From a checkpoint of a small transformer trained on Wikipedia.
Size: width 448, MLP 1216 SwiGLU, vocabulary 2048, 26.2M parameters.
Training: 1163M tokens, 4437 steps.
Each number is 128 + 24 x the weight over its row's rms, rounded and kept within 0 to 255. Layers, rows and columns count from 0. Numbers have three digits each. The size before them is the row's rms in percent of the matrix's.

# layer 2 MLP gate, 1216x448, rms 0.0946, rows 204-224, columns 224-447
103:151131110131092145106180159113102161108126094098113126078159116151132129140100139148099128114076117125137143150163132115109106144167097151156106149113119129147095101166148095094112123109111115133098153108164074128158134103191159108120138132123171124110138158117154104132145079154118118145138129166111102142122162135151139086092169136173124120125114111148123136125144164091170139176106098093113104128128152111133168150122129175140127089091088110112163106089124148157151153097151140163132079104092138149104122136166167180117162164152136150163122158138144147167151099143132095142152123137110139084128167150088136137140144152112096095163111112146124099122114146195128150146178
093:139121156152090141114124096181162110116113132101120124180112117157142124094124126155149144132087129130136132133122121120129138130182141080172124120161116103123152119108090106154124128111117136141112123102126122120112105161132076147108120151138112161121116163092135084110123124166162149094117140103122122147074108132179121137142125095134181123152149110182126156153163117075161135143138101114144142130172080133167149062111115124071100112139156106101125104086124162142128145155144137129135106165127104117160153129138134126120138138132134124102138141093119164098152141110151104078120098164118093093110092122149160150128103152100135120105166156172183109133140108126125087114148
103:140134133132152127119132073168148121081140168142110110148127127124126113108133141128167108129146142118137120116117095130161134164145100161154107119148166109130167097123141139103138161164152100141133168117136123109149160163106126120100133101104161138113128190077107139143130140112116080138120103126113177130130077128149103143104090150130122162112138132164153123172152165115140186151118120136126127156109165129130134107169124145153134166116114130158124174141096137149175163111132156143131116108119138143155136137113121133133080133120119128120148138127185100126120129139152140104107147138163121139169096074121079141114127144137092117148092096155115125135171111161101134162124
097:120140132122113134125130150154112105142080110137106132134123106135156103126157120090163115110128081133178118128133132138139132114123070150159119098125125148094158113151116123134132169151143127145142166102142140142142119115099139149152153129156112110089080066130091109076143156111160157092120160148100140190135104092148137103137126185111118105119158078136124144098141173113083117132112116131169121095137099079135180143201162116136109094159161120127107184121120119119132098079137130122146160131130112128155129173091098090139158111142140117142130173149175137108123143137130153071134112123130112123098102094096106197144123123141122115132132142159138136108168123141132113117133
106:130151107186125094113117136131138084105132083151112142142110079112177107151091135167133144095158100086110170119114121142154115113135102117135128170122145089133153120100156154094129151150112119074056139146131141136131155141129128109103121101118157114148122141106177136143092150106129154095127101135136160148149130159105092098123123087052099124136104113136126130079113155119095077110141147139170140130084170094165131129085152144112138081154116132159146181064096121109177114145172125121113163122181097138144209101096154139112146133078132118132091138153126138129137139118115109148117127121139129126161146124098155156128125120117085119142141113162129079142114140091112148146180
104:125132112136173133153086106096161186156103123112068136160161129107096096101105098104167143147175129136099139154110146129162092159147124137123152147118136113089119160095102099113187092122140136136128120122117145122108088127140166143095145114172133108110120135148097169172137102125099120145063103118129175147160146106171111137147143132153136164123089162143122125156116118160102147132106134131147108126132124114151134137150129093103074156121126130147116134165094132160139171156105171104101121134134110149129141111095146154136118137172130141138146123123143208128120100097142187088159163134159156161096138121138085077126134108130113100144136112080133113123114132115115138120119
092:105149147100088124114164148136113142134149136078119132096115096154103170105125101121127136141108112100127127148117156151153117129149074124137132162123137109092176104128152145132151110124157141148126122116127105066122138160191134098068099104173179119086137135137080095131070137125072107134096149113118115094111116127148104131137167161151119145113161106131099148132135119098146155121139133159097127161135143088122155164109157153163131122158141183129129113117117143188115123133140152128143142111134154172099103099137096116074140118100142152182069164134113176152164148140114142114151131153131147151151133133138127131115105115098111125120176109113143155124140127123109174089112
103:160161169129104134148167130142142106144145096138149144152108123154100157131124127102104130135124079106160148122127110144133154117116128114127102123128126115126110116122136079096169154120142132123148101107107099166162184169137113150184114110175149108158139122114141120109110140129121120105083136103114089110160132180101125164073080121127102122133122099154098128143085137115114151150116096114131138093098115122109145119128131129111135137113110126135131145118112105138131117118151103109153135075109116099174114161101158125174172155144136110090132147094144111138101120113133116130094135157159122111132139102135123177105131182104145123106093158099119150096165100103121136135151
104:130101109177126089117132151129141150104170112111132119155106168145116124150100136138134113154144137108149138141151135099096091134143134068104116116128090143115115080086128160138174143142156141110139137143132107130123135117143170165144139145118190123120126159132080118138108134130138154135127147106121152127110120124102132139104112079124108130140150164095123083100130141170099119159134115090119135108130136103132126117109102077141127088091098117107131143144136130105123144122149127115123112118096101138149113145137169140130107127076156139114131143091130143112093091144114126106115147148130133096109122144188138141131092160121135152092136144124184144099133144112078101112108
107:156151135144093131154179159174162127144134115127113199153117116117114111104108120124152132107136118127141109188128092140140133153130128140104143132130104144112123171081184115091152122135097162124127123136121088131124109112086109120142178102128161103106128079123144085127132124132118137095059108141074156087127105099112089128092152194078098121157151067156076143126167141097138163126121151168083113109123141111147129106106132150126099175117147096129109115150116134104096125115150116134155095110115124151108146137113170129127102149109120124095144101126127144160123152138145129071128136116156146117149117116143143088114143127143115128052092135102195150098132105108106144135137
103:135126183126114116125130179141118136142129140145157140153124158137125158119149128126133123139142150150135133085110135111096143161158135135126136095117160105161114118118129130118099141099175139120123161109140121176114140127128110122101156118171120127155108148095102132173120122136108145108128120111112135144097089143084096161146120142129134120124143113077142103104114153121176130120141103097114131150119190128079184141103147106116139161108110124150083069135120152104121128110121181113169105102099148101199133080119119125172095147167150115136096160115129132127101180086086146117157111147115132122182139116118125078129137108085127129130132139112171091125136101119131121122161
104:124125129135104158130151116149146135144132116121136162145139170148134121145098171085122108138130116083123133127125104155130139156093152154143138173070136117101142151111091142149116108085142116131165132118107133127111099140115127133139128178107112098124110150128136138106180080120102152109130141138106131160089132128145143134123140109130103103110111111150052103088146168140152149144159119142095089160132086160129095089141135138163133109129129103110165134124131096143148168104104109061094145127141084133158100100079085104140152132086147141138167077137144163116127122148154115144106094162150141111121119151108110104128106145126103145135141091085089133107137172132126147137151
096:142090151096096161139131098089147135103121122094134128083096162116106086155108157110118110105144130125109123160124139112142089113161179105113152102167151122156104110121112156146106149168129130107105136160151121105144123153128125129140120122162103171125126071091152090120178074131100145139134161093115137122133133112118130151151150141140124128143177097108107137099125081106092094127117097110113150116130163113130130122095117123149128151133121151134141156135095130097117114143140110129155107099128123139152132129150144143179115073145099104139130157171105140112127128137145118105116182137151155134144131087161159094090144159173137155121111108129125110156141118083118135091111
100:137120143138107099145153166126105100139083127118147126142140121136139128153147159141166162097095093095139126108099153124138149086154149072091105127146140133096125132129128092193097179142173139098115107178158115096155146116140167124172161163115141190150103107130176114107119092080135161090127115155139145127121210133127135113115131140116090118128102093114134162149169100115073128128084147098106139127087151149084132164159147087125172137147151147114158146138161137127111139158132160101112127157133173083178151123104116099134155093144109056120139067133151133103145167154166162111148157148111128171103134124128091149112146102124142131143085132142111144127144110150099128122120
102:121052075126104101135147175125091154090123150101087120135145124141159119111108133129134131168126134117128142112176157101109102149116124125127143125156100106100100153159139156099163126101100138087110126123116125150160158083125163118149119083101142124120134116109140056117140129099150109136129113121116120105113153148121124132169048160154118111157178172135149103148169143118102082139149113138090105150121105058128114141119119157125126131118145136141173189170130114151123097114167107110160110135124103150102106141114129138121164121186131119103077139111146141098132145118148147113165119122161092121143112133102151127118115138113138123180104133154105137106123092134136114130121
100:149169161158113129161110150143133124150077075144181130080122088099135138150119113165141116137109167138097111078157122189179166110108129135167120117143123129106111182128111087146148140120165117156075112112097154188127134109092161092098132112094102131153144128142120130150161112102190106108081137132143114128128110139134112105124147141119142122107126116118133127118075122123178169123117180133151110135144129113126128108103100129129135142147125131158123155114167146129143136119161127108115157145140137102123119163097123110106184087122111096121166133160138127098110101118105164161161103116068072132117146117122141140143094144122155102103143114134144107118086179134118079120144
107:116146094146077104180135136146093142101154131104136156154109131139115131132104116113129111100122116112117152136064128137136093151098080124137124199148122096119072138117146112147134095112127136159129171153189109129108158129126107185134156179158128149113112126099107129125113126187114135126123186127126125084169091156119143129103127116162078117129124119186150153113127157100118107110083124121093165121132099152098138087111073133143117127134132148127156136171114137156109120128106113149151118110158124141134132133114151121132124099127130173132112203116134132158186178182106133075122157098139124109117127127137127126079136114119114135139146127134130158124123127092111135142113
098:134108124120128071145117157130083135131074164092115146123100110126138130072055077167118131132112154123129150086117127116140119113106154114102132158095129095124177148140131096137110099105123111152114124121137120090131102137115113153119158109129135124172179140122142132101142132102126061115167135125122126095064119136093117116099160142129127089136164155109145091190124115128139154187134154118134119120154130108160116113147180120155150113119117145157093081095155126070113096144160145133143106109122094131123137127088127114188142085139144108149140131152100143133101132118146086131168133102115136151136176097086115114126131151157147114167109110122121166150117146159129123133087
097:137184092119146110089133071122111118125133137065165129112129153140082108185097108173161126190084155125123129125078147128114128113156113132111140095119127169143128129138113138169113164149100108095157169122180117133095111099098129133136141139112105162171085117156137089155119195144102126096162119141114160135138131150117107126137112140121132151122189112114105141131084109133116061140121172128138130125130109133094129126129129123142101128117120140156144107170132089147115097141144152122138086113096093131098114151136113157145132135144159187109144100129120124127135148151150141142152098131102139119105115134161176154137117105103122079105149152156161170139141101105148144193144
095:138146081136120106142175145144079100131136095141083111139085141161169086131132125108091113104113132124132153110113121146118134140085099128126144158126153134154107168146122162123178138113094156105106160133153096111122134125144135133117167162124095109102110167097135116141130136111143124112100106123090098185148136106160149104162130145141136084125144105127127116124141110156126094127118142082114105103113112100121179164117142162146124109100101169097108153130112131107099139126149102162123118134076118156152108098063108149159098118117131131094120141140113131099091159159123160154124109117114131139101141135167111141084115137109146102146091104168130088117144174134158160114152
096:133113149110134146113148150117143120126179148130137134150131134163114138121180138133142138097147162158116105136109130120138085105107111122112116197104156170183137110127127111128139128177121133142163115128121132112126142097137148124103125140127129135141093134106097121109114098145123111090122116107117124118120092129131103111130089151159095105174131139118102148119097090141117090150137152135149158114139150146109150164111156158116155097120152156183149139111151095142126113111141159118100119110124145107108119119150107127162127124163138135140146175113149101115114109108112113103151139104137104127143102101116121132171098119113104160150121083106118157140126094130096125133120
# layer 2 MLP up, 1216x448, rms 0.0954, rows 204-224, columns 224-447
099:157131082143132113090122096087162122130104147139120129094175089116149118121098116141114138178175165139130143142155149149129164127117126154109119147093135155131129094132081109111161122137131146102134136161089132127121158096147153124144118154152184117130127127131113105117097157131148128119162110141127111174089163172111133124120144176140132128110156170131162131150143129117128129139170145159117114119079144146108115169133140117132166142092095105144125139131140137114157133135131117181129133134141104106129147084105163105122160120133150116133128138107147158154105139128158098134126086152127171179099136162134169164122172129119179077096123117124110111104108108097125115125157
089:100183141123123153125143182172097106117131128153121122112123125112153135103159087078103123141097120151091131128139158146126145149108094170107129128101155123123051135134119171126090126103139108139141107107073118109115115080080124142108168146135108093120113102144125141123110109079125132119121114168155150132084159147093098101145114127132120119142119139164127188091158121144123094120141177120094123149168136096117158151162153148120153170101143150113149165153125137094120131124088113151133117118157159175154141102153145123145161103111141137137085128134136073130139127152110116110146184153153152161108130100137208129140185153126171119143113129110139108073139130135116130165138
108:161108138122109127142150149104125139106096092134150108128140149127120168092126146131132135109144123126114139085169189128135109098095185123113144105159118160147132148147103107116119116181121172129094124136154172131143102117134125116154102153098195134142179126148165085148094120125155104111140105111134092112146167135137140146160148146113126078091145127118160108120124106148142114129087153130085145152152088123139119134107111112141131114127119102111130109159141143107111159134096149149105166123162131080148105090138093138128170137117073174111148093106138128115136180105086145118162142156134118112090113150134170103148132164158118146130122135154140121146105105138113146087113
099:123140096141098094104118077128121159129097151127080149080136140155127125114181136103122116119144125150120137144133148124143116166130107145118114123146149107117144121131143123132105137123120107150084138107126147112100142110171135138134094114121175117153160114109120134095137127120146205108120161120097111153147140123145131124121130162144112114100130115137127077127160127104082129136120133142130117140116142154117126155108126146140119109129141089142097137101179115124114159104189080155132166153150117133134158158120089111174135102129077110143122174121139132079118163119102161126177096184097101107127131117134120160135120106120102112119135101146150103140114137083108121149129
105:095111136135131094138116127099112124153135125099092169142099122105130114152127154143122149133135130130121118133142171163160111092139099114127118136144090117081082131141151128119141130118118123128151111156099130114173149104139168150099136131141155089120149098100083144137156179151147096160093123153108174117113125155164122087168188082117173111155140126110117141160093151122100112142139111085128117111159133126152122129141125150132111091121118182109171154122155093117084116133143109144104139097102146137130138174158130112128136143120128109035094085104173189099132149149147136160133158101124117102132114159130170149121123103147158121115105173112124101147127151134126099110126
109:120099100115131104141148086137114069137146143136117110150148149130146144132105105094103089076205164141118110149135138134097120143082128108065100140120152153129108104160121103133120121126180110143125149162130118147155115137127087117093124112174135107161136108146141098122148152119114137128160147173139129091123141173108127174127102122116115108112142128119108079084075103091142119092132113126107136133098134155099092115123136136141109149137112081130153093106151145123110145126123118111107129145109096099141117066121139130145161149138128182144159109142042144125128192142151147172132114115156124164137149139132131102153173177108148127110137145107120179122114126152076099175161
093:147136128128113105113114115086125153139133141143121135168108121149129121152136105150072159159117127069112139121160091111114183112115147118152109091122114135129134123099111153118133117131094175112105158149134105154129154117099138128169115124106128093119043139177105062125112117103132126134118111114149144156132082117104169147096089113166124095105139173131124106092138145092109155107105117133105100123161161123117170115141152161128127137125162059137139109116141130127096143114131112154121147163128149147127148138120124101126115120120130121144120154126141170170132128134139118114114119147151150137144112128121116190145133091142172146150098130134098132140146067126088121105079
099:121112156155129097152123130074114176112134126096122161112156143133069132136126077119122134142103142137104137128086126117156109083104119111139104107122171126087131124152114106142183122110138126121117094119103124144141159167178147129122091123127093085139111157172145141094129146144153124111119106153124075139134114098107136108093130136144129134123114131117090136128117125097114140124125131128141140121173139184126138105137108133153128138125142141105090102124118133163192199151109136079138127156108147135141093135148128138161154129156130163084127129116130122143096121166116109163141106175145096123149162114072111107136127136156147137125105129142105142149114096152138126109141
097:140124135129173118131078103123147114112133160112125118133163111101097107156101121108070159122145119146165126140133155115084153170169134127148133128110141110125111123139147118121142140145195107151137131128096137098136111143141065119113171120130097109156157129135142153182054149162120109156117104115102122129146111128155098167140126178101165169102130116120092146163126156121109110093138126107107148117115138117122132132077157140116118143130092111160111088139113161143135118132088157057133138122135139142152123153114139106139142116169186116147136143128190110128108111123123110116147145132155136103125107147114165077118118109135129075160108142137156084140149104198095134089142
100:109106147168132104134125108112116127110132123100146123118161147149098114116128147139110135110137129103169152099139111158151105132166159111101122121138115133099135117111127101125145135099101093114142121137129135193151133112084114116104113168136151127113118132134151123152124158130161126101125124170131155135122109130139124117157133123145146132100113175164112131111116161109110146134113098146125128151096127174129113132140111162109167109125165126157100114161116116134116153143098130106127129114115120051112190159158122161115094146134128096163142132153144118097096115091116166141114108194138179143132134131090136124157129159093156146135121081135120137130098085108123121113143
109:121095148167157144167103143126133219083113156126124142137078105155111164140127103133132146122139126173156135112093128134142130157109122092147096150128170103118128127120150157116106128101149139119136169119145144127159125177142124154115113135144140158115131149097118123143083115172146123160162132162148141133111108108123080121134120145140119112145125144125083145172096120128148152119139161121111133183153139144130063183143095144116118129167133112132137102098149123125120119145149119101167127121089121118130127107105161111125190126069141090146101128114117126106129103172087104140175117156147126145110117098144130099137130143108137145091153117087137167138124121157143128114145
097:146100136124082106135142107177094119095127175133103100107124089113145100107159119157133168097088133129097129116103149138106109121133128163137092122164118153126096123137113156164133153146159122138139141155153148158080133107114136148082125113159131123093135132088106126112147124126162142126132150137117133104155121128124159108190146144147116141097097129083153125127179111164136113137131117139121179093150127141096136176118113112123157098108122126102083112127118131121093100153098079180145149142112137115131075108104143102132113120160135098152133112166129115111104109122107141129152154152150128139091157130152116094174152157092142082101116113169164099173084147093100163114097
094:143183174134152134121089114108139058132103140163126112160132108130128139124113101135158101094122154117172124127151175124122128111152111124118105114098147110126153139087188100131152106131171144169117094126116106127088160101147078119153164111115120146095121143122136109123126148145084137102086167126127122134103078175123107148106127137129112146130142176113120130151128136123147162139129165138142138102189107161136084122103083097121102112128174149141095122130123125138113163126144170111147137153189129120089155094149112138140108124140156122157155099138159127127168137156155111134131136098151123128129111117110102103141144108112192118123139119129137096110107123128141128148168
103:188153107177130149154138210160126106117146122099150150151120108119151134141144150106125103175157133149127117167073127127084138121111134168134127133145123119132112104143122150128141084103141110114117166137153141178126129134074154147139131147153154073149168135090100125111085145137126123134104100138134155104145124138138131130134095113120166099098085120152166121135142122146101123104133149104118094108112123111109149104123113106077052160106153122120156186169108144137111140088115119150113132130125142135114077138128108070118092147133083142117154142130109102165142086116107158124137115130136112133103126116144129132138110138183190110139124146123137138139113150133152118162103
098:109139117098156110117150204130136127085117161161123101138150136150163141111102135138158129133123113134084162137147152089125116136123113137088156161134127112087107133113097127110143154160133081117138126145123130139156160131111169089174132083102154145118117135124112164118102176102166122114130139085122107116181128075145086152156066150117084164130090115114102098129171161116140119116144123128086129119109119088127114107110164137103114108166119137120111120151107144136091139151169121125082083136116094157124121131161144139111165109177141128122120111117153151134154109145130145147130157142104109115143129157130091133113115114146141145114180128160103176112133108124110102110165
105:153148108152081131119107147166098139088126111150133094158134159192105148112139122142136153125142141134086139155129166097128119137154104120113101149119122127125147134150160066105154128104137136127127111117164098152107100105105140161129124130137146135097141116082155171130101142125162117108181081154154139106140128149109161135090123118064149157148122092095185111159109106156114148163077124128136140125129152099182099138091110127118180172127108107160158128138157081098140135115122126105126122107143139164129197091183152162140165164129122171104136157105111160131143099127117149116139139136153100080168125130147098150097115145160137159158170135114134118106125132135131145126119
102:156131146124079126117099101109152112092130113114160128112129160141101132135160163127128098120130087084104132137106136118131165131154139142096118105129133096153154130112133119114147136153126110112147103099095158125130104128143135117110101123146145105126143090122171127115132130122119128139108102166117077133103112104120137107158154124121194173131119122149119122151097100101118152132143141133150141115162116117105156160137105106136116121120111188104111152117181148165120152113146174151165141087171110107113162117171126166129151120111167126144117097138170144141107100105114124173089064124092152153148115124183135171124167134107134106141119129112127144154184163137143133152112
095:164119113119147140121133175067116158121056196100115123127105124138129127138108117114115134137188101116116151156098146140108123106088120102121086113140120131106098130138134065138154135120091109128122135136085158136147148132129170107068154117114192108143175126107109122090151151125124089125160161087115133139128128140125118161123157142130119090162110126148123118112111185142132156112082121155130093116099122093144119080150104099126133108071140120148136104096105170128100140120132157142130096122128108135073093160147126100111148148134152102121116113165138142120151148109134174140102152182132136151156150117129129098117131111127091123128149127120111136157152114118112149120166
104:206160116154136166125130127147111133151114140131127100125105110137088147150114130165103104142113136137139118131098128132138134128154124187126124116138112128150116130121137151130127176117122103150124138071163121138116150107116121144154128130126147133137156138103136116094136136123140076104143138155125144128161131104136135177091134171110130107076113130100062111140128159109111123131162136161144097124111138112126091116137152145148106122139151124152119191123189151116147161123107080153141096157103139141136105142140184139146145157141170125127101076154093132155139152139171147151129093159144107131147127173087170150118129103119130115158137134148147143151101121145098119122164
098:122205075119133125090106115116140133085092123124107138161115142142141085111111147118124135106138148104151177117137150154127116170135101107079155152123196123113144113106111148080134184112116133121132184122154093102161155162126153132122115099123113124128111134119122133145083106174073114162117117119123135117131148145122187098118153100105171106095123121084128094112100108103146145121137154133117126170123127100138138155079123138126144115110066171103136158143126101104133108164117134115101149109116160137133167129123161181081130120125144126132159141135139154132135106131117127130116128119135137146118121115116090147137089128106099066116153127120138130122097157114138112120111
099:159143077156142162173093149106135135140137130130160131096102139120167120121122113141113116210168140109143155131106155134146147121124116070144087082121138121126121127159131117127128101100182108194131119084153110169159108143129114161095154142097153149122139122134106180127157151102127152127146142095148101108138115133146168176092153147100147185112110133103136103161097106098146134126131098130103136108146100108173107160132124155118076150137109147149135121146118129144154136136136099100131134083136132135113106155113104110100138141126076135134076107116138179142131094151119149120104125153113127103109121139123116126115106121137094097109128149158172127128126155116097156114159
# layer 2 MLP down (transposed), 1216x448, rms 0.0884, rows 204-224, columns 224-447
103:128139127105145143099132140143140099153104186136145191130122123107129135129137150124217114140128095117146145137135126117087142139099106098115142102123145186102134119140136137146116109114145139138132118133120140164106123117162107160130079124143127119141131104111159138113130111129123149119140100142155159099064145135178110153099114142138160167099129149157085117129132158131144128165127141116120117145154137152152117137140145130167137152139126087134161147091155119156127105115155127183150116128122101132156126123124100168135133101172141156166134131152142096141137137142162147152128112117134132180117111136175101138120132133119083209155078155129173120111143157124176105148132
095:081099160142139119121139140120129123141133117112085098140140096130104077115123158125179132153105102115128135145143123092125153116177151120140107120130150142119060135127124137135138117098132123112150116141090152148145113142104155132163150129133124130127112111146129094093181106111145130141123131131112158111114154158089142088153151165135132124110135123153099098115158137157145166091118117147131097091112129124117134155147127140108144134146070093146134135132117080116056100135116126185146135171128158096127156120085139086138147137130160098165131111136142134070132118150146117114125104128083084098119163136152162134162104094125107130133145152133104091165149145110112137122151
097:110155096126095158125131155138165130115130166138130140120120167138126139120107120147137135141115137132140122144120133127116159148148183118142107123142129102111125119080149120169148131129139148158121131123125142138137080130121156133131114116170121129122087139087115146106148102149113162119146142144142149096146121134141138105120139133113170102127144100135131121106161145142144088141143098125126114119112114142123110085110149056157105174206179146102103154119144115118132107153121092088141118119135124101115128147168107142148127133120109172157158123141107146161135172111111086127164143176112136130125154131093109147096082142165147127135070168129164124165096145090134131139181
100:114119135122117155107133120104131136090134131140175121126146128112138115138134126080148077147116137086069087123165122137131114165102125164110121106122160106144167150106106090125100143069091080168129149155170131154126145149176108120112143137152136114098134084095071121134074173111154107134123141137120133154100157096106128139110113142178118133147184139129131133095123147114148127148133150111126153153091101164141180150120153103131152136107165096135131136080151132116139167149143151136134098122100127144067123182137106152161094091119112134126111107128148130128122105134147104149133111106142117118086094151119129153112153151125122138146104085123084142142126141145144143131154
105:140110113144085135141151122127121146154150096126139158158152128153184116139133143091131127131132166119102124088141125098175126103145123143137103116126107100140136151115109104072104123156126158128163155146107139095139071127111121148078156139111118109115120127104106114093148174114144155134136144122122119160118114129147127106177118119120094151172122136102158145117123163153112136136117117138151134125159130129157177109150120142172109110140133117118127124114151136106147096114119104141162132129112066128118112155162167132108132140133166137108105108129129103124136164153155095114119141159131129117169090123195139133127077124140118122140096078128107108162184124135104163161125
099:140097086100103196106153108145102121125130119075135157124176139122117145117143137166147112140150104155106099134137138103117153133125140093083120111127144119120120098139100153126132167145103156167145148144162140126139120139136166079097138099164085132146133142123129130126134092111147140150130108170141117146139102118114093098156109162174123127139120158129141134144160131115113123128133121138142118091110082131135139115128168152076118143168109137149088140145144135110140077125117128127157103100089115134128116146128169131119132140081103141120110078143085118179092178119140136142147149112159118101113154106123119142151110145165158113133105168148144140169102144116158156161166
101:124159117150111131150132124113104143126126135166099138136133080098128133105088137171110150135154083109185144118120108142151077126120156086130119132152167157084169113096078097128145111111083130107130179178122111158088150117153153100109119105088106136155111129175155116098109116140145119115122143163165096135133128108111144125136166074104101108144135131127149117122151130078161084115134150142122129073133097124147109120124129144096139147113166079103161121131091160146135101118138131131149149131136160083162125121136066102141095118094135117093141140122164133134155141148097101136141120153124146102152136150165108181142133111145121137133134114106101157135134127128089061148167
103:131145132127128132183120113154112130129089156123146144108125133145096144174156170062139136151159132111143130126099080137081154101128062160145152116142188124136144151168154104072162116086113135098157116158117110180105159167132130113160133103124098131153118150129116119112150106103135123098148155137132139151114132121144110106125132134119087103104092103146112067094140110136112144142107137101108095130108118172064107116087140123117140129172148121144142143128085182168102135091143168160088142186131103124120120124107111118122167135130151116148138097139137143153089094159122102097175109126131085169154128117150160110141149156102089102155128076155125096108114089183111099137170
096:110097159128081142154132133147160117153177150166088135117121134087128134166117136097118068171138111110121110118113131137126141138128130116153116129148139145135083150150098124082144104150106162111120092107113135130091167129126124076147118124161080137154165112170099088116103177137128135073128131163123119114159140128143140124138093112134069137129100133131132138087141157113113087093141137173142090125129109100134139124109129096128104123197119151129150131074138150149138131122098138194117104132106167145110147103155131135198123149128101131154170113099106157129142132147154162150117123135126128136107096130113120112158145146123137140163136138125135132097105112076154138142123
104:094097144165126128143106150143136085131143134124112135116125119167112124045115117152118097123123109166117154093103093149140174129133090103101137087095121133131107129100181120119138111098179118140134184152154102156121158146110102167121133117139150143126131133162109125132155093133167098135169102136133107143141094182172148118122156163129127132151173140102127113116145098129111104135160136157137088102085117092100163130142137134123113157067092177078104124099135132132100139112129168080087102118136111141136157131171145181152148146171142137171136159157107123075123098180133098127142153146165117094154113143164144150151163120088124125114152067094135151105145142159119118116110
102:110117132190106113131106103117151153143124129096117078108116136131105124156127145135144124133122132127107117165129108110123120101117130110129126165158070154129104104105125110148106105132140110119131139117127122139099160157152135098133121096094128132128084120152112130095124114150148116166101125171126132116119156112110127120116100108132160107118114102119085183142123143178097143122164135133115156110097105122093126109123128145125118153122079141138107130153143092143116115106110106163127132172128123092097108109095097098128151082118168078145163114128130110089136113114141145128133145136121155154111099199161102143173090147145111099120087118089134138132139138114147111109124
100:165135141138156138122145118138092110131098103104159100123098131088094116128132135071140141115151135107127061116137120124088096115118076103164134135167098167162082139131131147114123114088079139148125153126164137150127136135131110175130099128144104131127102134105142097156136097113119130117111131108146120143164131116119121083150127171115144160139100178149139119093111124125121156164094126154181106109143135079158106138166112143098130100138187128108111146117170052103183180134115096106116109118124106091099135092123132113161110126083112110102130142097154107108115138141146141138152114121129108216110163096103077109161072127107129107152144098172134137144124114113158139116120
100:091155138107100088099109096114143156108166153141171141134115128107110122149102145113086104119067143163074102136111124123123097103143126115153145088137110133124175141151097111124113114122153085140126133144153144160162122155138128120159074153167124130135125155162161083096122113105204120111137140141115088141141142136097129129131117137149091094135129135118129128119131117130153125134181145135115107106136095073176104121129122114104116132178133157108161180146134173110150165107170131125133101089115103115166117155125136100133125118185118185139121115128128165168119141140119133134126115166148141131155115173098137093146100158166148166149151107140125174116119105124140122138107
101:108113149143130131124117144122084134097118148127118115099098136136136107091121118089110112165121095131089150110136110150076154165131128134113120152092110122172126118130149099120130058133091128099109141067118178151100112162145106183150147118124142087068151142138071194146119117171112117104119132072122139095137155116107146114096133090106142097174113117178137095154100118153171126137138113113145124136124090134116139097132107072118127112121123100187078129146087147129161137138120095157110112128113143111171136107164120132133135128116119155121128179132145116138130146160090121147083111145142106094140103156091178138165121146156135107098117165098130149120093101098131149173118
096:112099113114125127186091169091152152082154118169115147097095115145143135122105105153076136156143123142122145094115125136110079186153153147121125159108108170129160100098165130128174141105051125146186136114154142081152153091134148150079145130101118115084127074122118149159126126126111116151124152132125121136136160132068147104111150138159134097106137124138139115093108152079151102083108128146117074177130164077130115138145139132139128065103128083139139169163129094051092172112133121128141143155092126128110143151133143136146171165117129148104129115114136108140127143133137152128095105096164122086148118158136135168140115109156128121158128143171099158155115141107135119119134
100:134154173140130149154165145129081119129107133105155117143134098122146131111156104130132155117100156129125148079145130124124143135086138149110111128110115092104129125131117126084120095136136161111117107105134097147099147138099154118123121091172093125122059121139128114129136150101083128144134135144132153155151128130121136108158115113077130134148091094112077144145147119143149180146110104153107090143083171148161142163151130137142145158118119106119110027178114126146111148140155113138153107125143105130088071106105114168126098098107121134137144154123111127128139126133140100103138144106151113119176177100152100085091136155142101148089132106120142141121119141116086083164177
102:094116103092129128100132168125138133120138173130155116118136152167160074111134089148193129105117125141133147122101144137092109130110133082134128114109173141100116108060146123121158142151119137140113157124112157121138131151123083147163145131102111136143130104106107085119108159132142107159152106115131149117100116132112128129146123140109118140160151136144144139077165125117092143146097147124080134125158143122101134121123137118098076110178088065116135097177086109110134150166117128163112163145154139146136037142107138102088093142126137160132100109104145139103092118134136118132162111146151116118128147123153136124134106159157124141114137132115102137133127131109129097104132
101:134132103136130104139125167096123173183142149091117117189135096139149115146146094152096084122138093137139115113134128170112153101108149110131081126097145135099185148143135113159080123122128120177145134105132115123097134144136112098143129127118109164135140133143110157114145084159118112154130128119109107139105086119147130127135091105127123105164144149112128148120103122170126111079116112143142152082146111143135116158140094146104131143135098094168114119128119141101129183116139137134160154110134185130152134136093179140134116151112103132137136129108107111143161116170124115133115141137143162108120136125161174092143133111094091119120137111113128137180102134125139158091162
103:145127128159126142088109138140163117125125173134121124126093119124104132149118128113133154093095076093150133172137130077143133101125121144136130186108145117129155114148091116145153130146122161146151130096109184166139121123130096090084124132097147124119043110151144120110099142157136152129149154093124167141120119161103130131112130130155120105134142104144066122113124173114154147144076138139144131148107138099155129131146149145157114120099084141075147123137127108127112096168087143118144108107084137123143123164108136079140162103106141145125160131121114124179155128164136126161105094185090143142138142124147166109136136112064121139109143150158156114130134189127141121164085
101:132121144117092119110066125126113114159139129140122135119154146112123149166073117167126123073108150122157090153114094153117155094122134090121113146142120151157140159119128117082141134162116133149197126101144165115117186133119190121077189117111123171161119119124122145127162120106142126105112132104124108116096133110094175108142117148107157137104095141150111150096093132103135120112115160145153120142127113111093122114130132103131134151158145149106127145126116132129098089139102145118117110108120156108139134148130131130149166122163151145164106118119129178174120147131154152172186148134198130164116064144094122123103137093170119146120183129115114149103108128106192079137143
096:116120116108143170159161119115140113095125164098131128167119114131106153094169130111155103115145100157145112152149104121150151148134150102141131117140114215118148134156126181114114155188162103137141096119113134058154130142090115114081118133136128118141109160150101148093100122169095115117151118112135142122120093107121145111179133109122142147132106157106139092137146151159126105137142145088129138136158096125143096125157102133137150119139117134185127140158133123170140156152104123152113118155137136124096148152165138151143134168146104124151116114142140131122095103138115103107130111137110138137159169137150092150116125134098155128154178140168167061123091135110119131103105